Each number is 200 + 30 x the weight over its row's rms, rounded and kept within 0 to 999. Layers, rows and columns count from 0. The size before them is the row's rms in percent of the matrix's.

# layer 9 MLP up, 1024x256, rms 0.111, rows 303-309, columns 0-255
097,210,266,219,203,265,207,219,219,196,171,218,194,168,204,173,254,184,176,157,232,188,181,230,163,196,188,240,205,211,272,261,255,170,207,177,202,174,233,175,158,208,193,190,189,168,214,219,209,215,264,217,165,176,218,207,221,208,216,166,150,179,231,167,176,202,191,214,164,169,190,132,180,215,207,201,228,176,195,218,201,227,210,212,238,205,198,163,196,217,171,212,197,192,193,177,224,197,165,158,203,172,158,198,180,215,151,236,201,202,197,176,170,240,201,202,198,180,173,162,190,168,199,177,190,157,148,189,191,226,238,203,219,211,167,178,234,243,241,289,224,162,207,190,175,175,190,226,168,213,160,188,193,224,201,182,161,184,189,260,154,251,187,185,199,226,235,284,159,197,226,193,234,175,168,167,205,258,229,210,176,228,206,157,188,172,187,193,177,182,247,198,179,186,207,202,162,235,197,217,249,204,187,200,205,209,200,264,209,243,152,177,212,262,233,214,192,242,182,144,222,190,200,203,197,151,304,238,176,208,166,199,179,220,198,178,226,135,195,225,156,176,194,240,152,149,191,242,180,149,260,181,186,260,189,221,200
101,165,189,186,201,234,200,201,200,175,173,201,223,239,196,197,194,188,189,220,231,189,214,218,192,206,209,208,196,244,194,261,168,189,191,223,211,181,175,172,227,230,196,234,143,201,236,164,205,252,121,200,262,193,200,206,185,166,185,218,177,176,239,270,184,160,209,178,175,216,178,205,182,196,203,220,198,282,232,177,221,228,169,195,170,213,213,204,143,252,221,216,245,199,209,142,189,208,274,197,243,177,182,238,208,182,194,177,220,192,147,195,226,181,274,222,205,245,135,233,205,236,224,197,181,206,201,263,145,172,165,209,177,175,208,230,198,239,181,176,246,116,178,223,163,159,162,177,208,201,189,179,207,148,193,212,158,241,182,221,220,219,182,204,171,207,151,209,241,185,148,182,147,180,208,240,201,231,168,199,220,221,156,253,184,249,274,170,161,179,155,188,211,172,233,203,162,173,192,224,221,150,239,161,184,223,250,201,247,204,160,221,210,213,160,153,201,180,203,148,222,183,178,207,226,217,143,163,180,208,172,199,221,247,204,189,166,129,213,202,188,208,205,202,233,185,209,249,179,190,226,195,217,173,201,229,225
099,219,184,177,251,172,203,158,233,188,233,223,238,197,201,275,218,170,241,164,136,141,222,235,210,154,198,217,225,186,191,186,168,190,207,148,164,161,199,188,228,243,252,128,251,188,232,240,216,196,232,246,164,173,196,174,129,217,195,149,184,239,249,190,214,225,200,215,195,209,199,221,186,163,117,185,217,188,219,201,171,240,206,233,200,165,195,142,232,196,255,156,203,224,194,170,215,213,235,203,221,216,174,226,177,220,187,212,210,201,192,176,191,196,182,210,227,208,202,201,189,202,193,213,162,227,197,218,213,136,207,176,233,189,182,198,196,183,187,236,204,204,212,292,246,230,189,207,217,219,178,237,175,184,171,221,182,154,227,171,192,150,201,180,190,225,183,238,176,199,192,184,246,232,184,231,179,193,203,234,139,186,165,134,225,211,233,205,192,196,228,215,230,142,231,251,194,175,214,248,203,218,161,213,223,212,256,245,195,181,114,201,216,193,169,166,158,168,191,187,260,165,207,172,226,201,137,213,205,215,240,188,193,209,194,191,154,206,200,234,219,231,153,193,190,192,221,265,195,170,191,159,260,173,211,240,229
095,247,151,219,175,217,224,154,217,184,160,237,174,199,248,111,263,207,171,173,213,181,220,194,235,164,216,236,158,202,286,223,212,182,199,250,161,238,168,137,220,180,222,168,210,174,223,226,135,159,185,201,233,186,196,209,158,200,205,145,179,193,231,250,218,225,164,241,189,108,204,205,219,215,168,205,190,128,205,225,219,237,212,197,176,184,176,266,227,188,183,186,182,219,194,202,235,173,235,248,209,227,191,158,158,150,156,193,192,190,237,227,212,188,226,176,246,182,216,239,166,237,188,205,229,174,157,173,218,180,185,190,227,163,176,203,229,197,212,241,181,244,244,182,184,195,190,188,187,199,197,219,220,176,196,176,206,218,229,248,185,200,143,178,210,192,180,190,142,212,177,184,171,223,230,234,207,210,190,182,232,241,189,219,171,183,238,172,216,270,228,217,215,193,169,195,178,206,278,156,188,224,206,217,231,219,202,164,232,177,201,205,249,205,161,231,192,220,188,220,198,228,187,137,222,239,209,229,210,223,224,228,193,197,263,211,179,161,195,166,140,164,133,223,199,229,230,209,197,199,166,212,195,197,224,162,183
107,156,180,181,202,206,190,160,205,226,128,210,158,192,205,211,165,190,200,183,233,166,186,224,279,146,222,152,187,183,194,175,202,203,172,225,210,201,189,235,222,186,227,158,213,210,193,202,260,236,186,211,184,253,204,125,185,171,167,181,206,184,160,159,157,227,153,169,171,214,151,208,124,229,214,189,202,192,218,208,243,169,189,265,232,232,222,193,215,212,206,183,200,185,211,176,182,263,149,199,214,202,225,191,261,196,183,205,193,149,209,263,181,250,194,206,179,194,233,217,215,150,223,218,225,146,198,195,241,162,255,219,235,210,217,191,153,182,190,253,169,212,221,217,146,192,137,250,265,152,210,212,256,169,205,190,213,238,192,184,225,149,210,109,197,205,253,243,169,184,241,182,197,248,142,141,207,230,185,201,229,201,216,190,201,189,188,197,175,203,224,169,188,215,168,197,215,167,198,222,203,206,229,239,214,184,174,203,148,244,206,208,237,198,195,193,287,180,182,212,201,249,198,196,179,172,208,173,224,155,205,180,157,241,214,197,200,157,203,217,170,200,221,217,199,191,175,216,196,173,145,156,204,209,174,195,222
103,243,155,241,168,215,190,193,189,161,218,216,190,220,192,215,230,194,166,195,186,166,230,194,206,181,213,196,188,188,225,174,212,223,183,225,187,211,187,166,230,221,178,255,192,199,167,173,179,217,210,184,214,200,202,217,188,94,179,176,217,203,288,261,151,158,181,179,201,197,168,190,215,194,216,195,153,189,236,195,238,171,209,189,160,261,177,219,189,192,195,217,153,158,180,215,131,188,204,171,212,145,165,231,204,209,242,195,238,236,248,285,196,213,202,190,189,183,217,259,241,234,133,192,214,222,186,179,236,159,256,231,222,180,191,243,239,187,145,231,196,187,194,179,227,154,192,190,168,198,218,202,230,173,167,189,199,148,179,222,161,170,216,214,200,156,240,166,193,219,202,201,231,196,231,163,138,163,185,174,206,216,166,139,241,183,182,223,225,165,169,262,215,221,219,231,202,165,247,249,198,260,206,198,205,166,225,187,182,185,215,185,186,167,220,236,226,188,196,194,202,176,221,210,193,197,206,232,238,180,201,141,132,172,168,230,203,191,232,168,179,214,261,151,160,171,219,259,174,203,164,250,168,167,175,189,163
096,220,224,129,245,226,213,242,240,155,236,186,205,178,210,205,188,244,195,208,171,188,208,184,224,174,186,193,229,200,176,163,192,159,214,239,146,175,195,211,195,234,228,217,161,166,203,178,207,279,242,162,193,167,264,236,240,177,184,156,182,213,194,209,227,206,230,233,143,228,156,228,208,179,195,183,258,218,185,175,156,189,181,129,187,244,217,195,193,155,157,179,220,189,231,155,183,225,197,246,170,245,196,169,181,229,232,214,174,145,194,181,221,218,210,252,193,235,225,200,200,195,254,202,246,221,166,217,191,211,238,201,172,220,209,222,186,176,182,241,203,215,193,207,160,196,187,175,151,189,179,231,232,218,134,244,186,234,278,259,148,246,161,186,205,190,247,251,178,169,199,179,200,174,207,169,192,178,201,219,234,200,215,185,218,200,209,248,213,146,216,218,207,217,181,191,198,157,190,266,189,181,231,238,243,209,202,247,200,228,213,188,233,201,186,224,245,222,212,183,183,199,210,212,179,243,175,191,192,206,191,163,146,246,197,123,184,195,288,141,177,212,185,175,176,180,132,199,207,198,185,212,213,248,191,233,216
# layer 9 MLP down (transposed), 1024x256, rms 0.119, rows 303-308, columns 0-255
094,201,199,200,217,141,222,217,257,194,167,157,209,188,204,242,248,192,200,211,198,191,253,227,156,212,268,198,214,226,194,216,165,178,209,222,198,255,197,195,175,216,171,202,173,239,195,190,223,220,190,213,212,147,215,217,178,180,199,195,169,195,206,265,180,180,183,173,155,194,183,225,190,198,207,226,189,247,315,204,234,207,189,126,175,189,224,197,166,244,242,166,184,229,185,211,201,184,191,230,180,246,174,228,164,185,152,199,239,225,200,195,253,187,177,211,192,212,226,206,189,123,224,252,177,223,198,198,197,196,193,187,118,169,193,198,200,197,196,194,200,203,201,226,182,234,215,189,163,230,196,222,297,209,247,184,221,208,164,222,265,193,222,163,156,215,166,190,202,195,165,229,196,212,189,242,187,189,207,244,213,195,198,175,180,185,224,229,193,263,199,228,194,187,168,125,223,176,209,204,234,250,131,197,197,215,193,179,182,191,190,177,163,202,178,220,203,218,152,173,193,145,248,236,219,192,177,208,208,187,132,229,244,175,217,240,161,197,131,184,182,243,214,129,228,178,171,235,244,150,203,210,238,211,137,180,199
101,148,188,208,215,219,194,227,223,239,175,174,245,214,198,150,190,214,202,191,221,201,215,184,222,243,193,242,207,209,191,171,173,178,219,158,199,222,170,206,232,190,151,199,195,224,222,249,187,180,252,172,222,259,192,250,145,235,228,151,226,251,210,245,244,176,196,190,246,255,241,277,207,208,178,191,184,184,288,246,199,203,211,200,188,197,181,207,255,212,140,209,191,178,239,193,268,142,179,208,145,184,194,179,217,201,198,168,207,215,168,215,206,194,188,205,238,237,187,208,203,228,117,236,187,154,161,243,182,188,167,275,169,208,215,168,271,180,232,171,168,183,186,207,185,169,153,201,227,168,193,196,180,210,216,160,192,194,276,178,190,204,218,149,197,232,230,150,164,168,222,216,200,173,193,218,206,184,184,202,235,185,132,186,198,177,188,216,137,191,223,217,169,182,197,141,203,230,233,188,208,197,215,214,187,182,195,153,181,230,141,196,138,214,187,200,230,172,201,244,210,211,204,191,206,164,224,237,166,195,159,138,240,236,188,201,192,221,178,237,166,197,164,211,223,229,162,171,161,210,159,212,153,216,197,196,221
103,216,204,233,210,131,216,158,161,186,208,182,176,185,212,145,188,203,211,198,183,199,231,157,190,237,188,187,168,220,178,226,157,183,167,173,205,198,196,222,226,166,169,190,182,208,191,213,177,204,205,161,243,236,262,183,174,216,202,195,248,181,203,197,225,161,239,171,161,226,192,219,201,175,209,149,192,152,301,183,188,216,130,197,210,153,167,206,227,155,164,168,180,249,142,225,233,205,191,175,193,254,241,183,246,175,240,198,235,183,217,228,224,190,226,188,204,195,205,172,217,193,212,176,214,213,286,163,185,193,198,194,151,206,196,122,184,222,233,225,241,191,226,218,159,205,184,192,217,256,183,212,179,213,178,187,143,174,197,188,168,217,168,209,231,166,177,210,154,207,240,197,213,207,138,193,217,211,205,185,192,174,217,204,195,145,173,161,169,178,179,200,207,285,235,210,245,182,239,247,123,254,202,216,198,235,219,198,268,181,201,189,134,231,196,209,204,174,203,197,145,209,196,243,202,178,206,208,215,218,253,172,205,195,171,138,188,169,195,212,260,217,186,259,238,181,223,144,200,231,159,223,210,170,204,190,214
095,207,206,179,218,191,184,218,210,192,213,164,178,206,192,193,195,254,190,200,178,131,203,183,156,218,215,246,169,162,250,265,168,227,153,232,166,225,205,223,213,233,203,186,134,232,201,171,259,172,251,203,167,226,157,183,268,158,225,211,206,216,199,232,164,182,160,182,186,197,213,229,169,192,235,172,229,189,262,198,212,210,232,226,200,177,215,199,194,185,189,151,237,148,206,212,196,175,182,162,170,192,130,213,194,160,179,207,188,215,177,232,188,251,177,206,179,208,250,198,204,208,183,178,181,235,209,188,175,196,144,185,239,173,183,157,245,140,194,136,180,228,218,242,216,231,230,180,193,219,164,202,215,201,201,176,199,180,200,188,208,222,183,193,225,248,223,206,244,238,182,228,233,230,171,236,172,209,196,260,211,127,223,257,148,181,229,210,189,210,110,225,197,184,177,151,217,171,173,182,195,140,215,177,211,241,228,271,180,180,186,204,173,221,191,210,171,245,233,249,222,190,195,252,190,159,156,177,262,167,137,180,206,214,180,232,209,278,192,231,173,197,212,230,149,201,179,182,209,203,190,219,174,169,197,217,219
111,188,197,209,200,147,140,149,224,199,181,268,219,214,176,204,170,195,197,192,243,185,143,203,214,221,172,221,227,182,235,261,159,202,207,230,180,182,241,169,214,258,224,176,192,201,190,239,190,235,220,213,198,184,255,214,209,238,159,186,229,192,242,189,151,213,196,259,197,195,182,222,208,209,242,178,226,276,240,210,182,226,233,223,197,235,186,209,206,214,169,236,191,194,228,175,162,191,208,250,194,174,243,210,217,194,213,156,166,265,156,176,241,210,203,193,216,212,216,174,183,221,229,161,240,206,203,194,204,152,145,152,227,193,182,209,168,185,178,176,185,160,202,236,177,222,210,193,189,196,237,238,155,226,122,241,216,222,212,179,190,194,206,142,188,214,185,180,177,218,216,245,184,217,200,166,196,262,215,181,216,209,256,181,218,257,209,221,193,156,134,246,245,164,219,203,195,230,161,188,194,237,189,186,227,234,247,134,231,240,200,188,190,202,227,201,226,186,141,202,188,200,300,221,223,215,206,237,141,177,214,150,212,214,214,165,156,197,246,167,236,167,199,201,193,191,193,206,206,160,156,152,234,193,264,218,171
105,190,229,233,172,262,179,208,194,187,210,209,207,205,201,194,209,188,186,239,238,196,226,231,180,256,199,201,176,250,218,252,186,191,211,226,231,200,214,217,206,194,189,239,187,198,221,193,225,173,231,204,161,245,186,216,172,166,227,168,184,177,210,143,200,161,181,216,230,206,170,189,250,156,208,181,188,235,166,243,150,194,160,259,189,203,224,231,219,227,216,173,188,202,188,211,149,207,212,233,190,215,215,244,194,182,220,140,187,256,182,157,158,191,235,191,211,219,212,200,249,234,174,166,233,167,259,132,206,181,196,221,200,162,165,264,189,260,163,257,158,186,211,226,224,215,200,201,147,149,198,148,164,181,214,225,278,203,197,153,179,216,169,204,197,195,219,197,238,220,196,172,210,155,157,216,154,238,171,122,220,190,210,214,183,198,225,201,99,177,189,173,144,200,211,138,226,184,173,215,220,220,177,200,188,203,229,198,176,176,227,171,172,164,224,211,228,197,207,167,228,162,202,226,255,211,163,232,214,162,200,184,221,232,158,214,281,238,118,203,189,212,208,190,234,225,183,213,201,151,179,197,185,201,213,222,147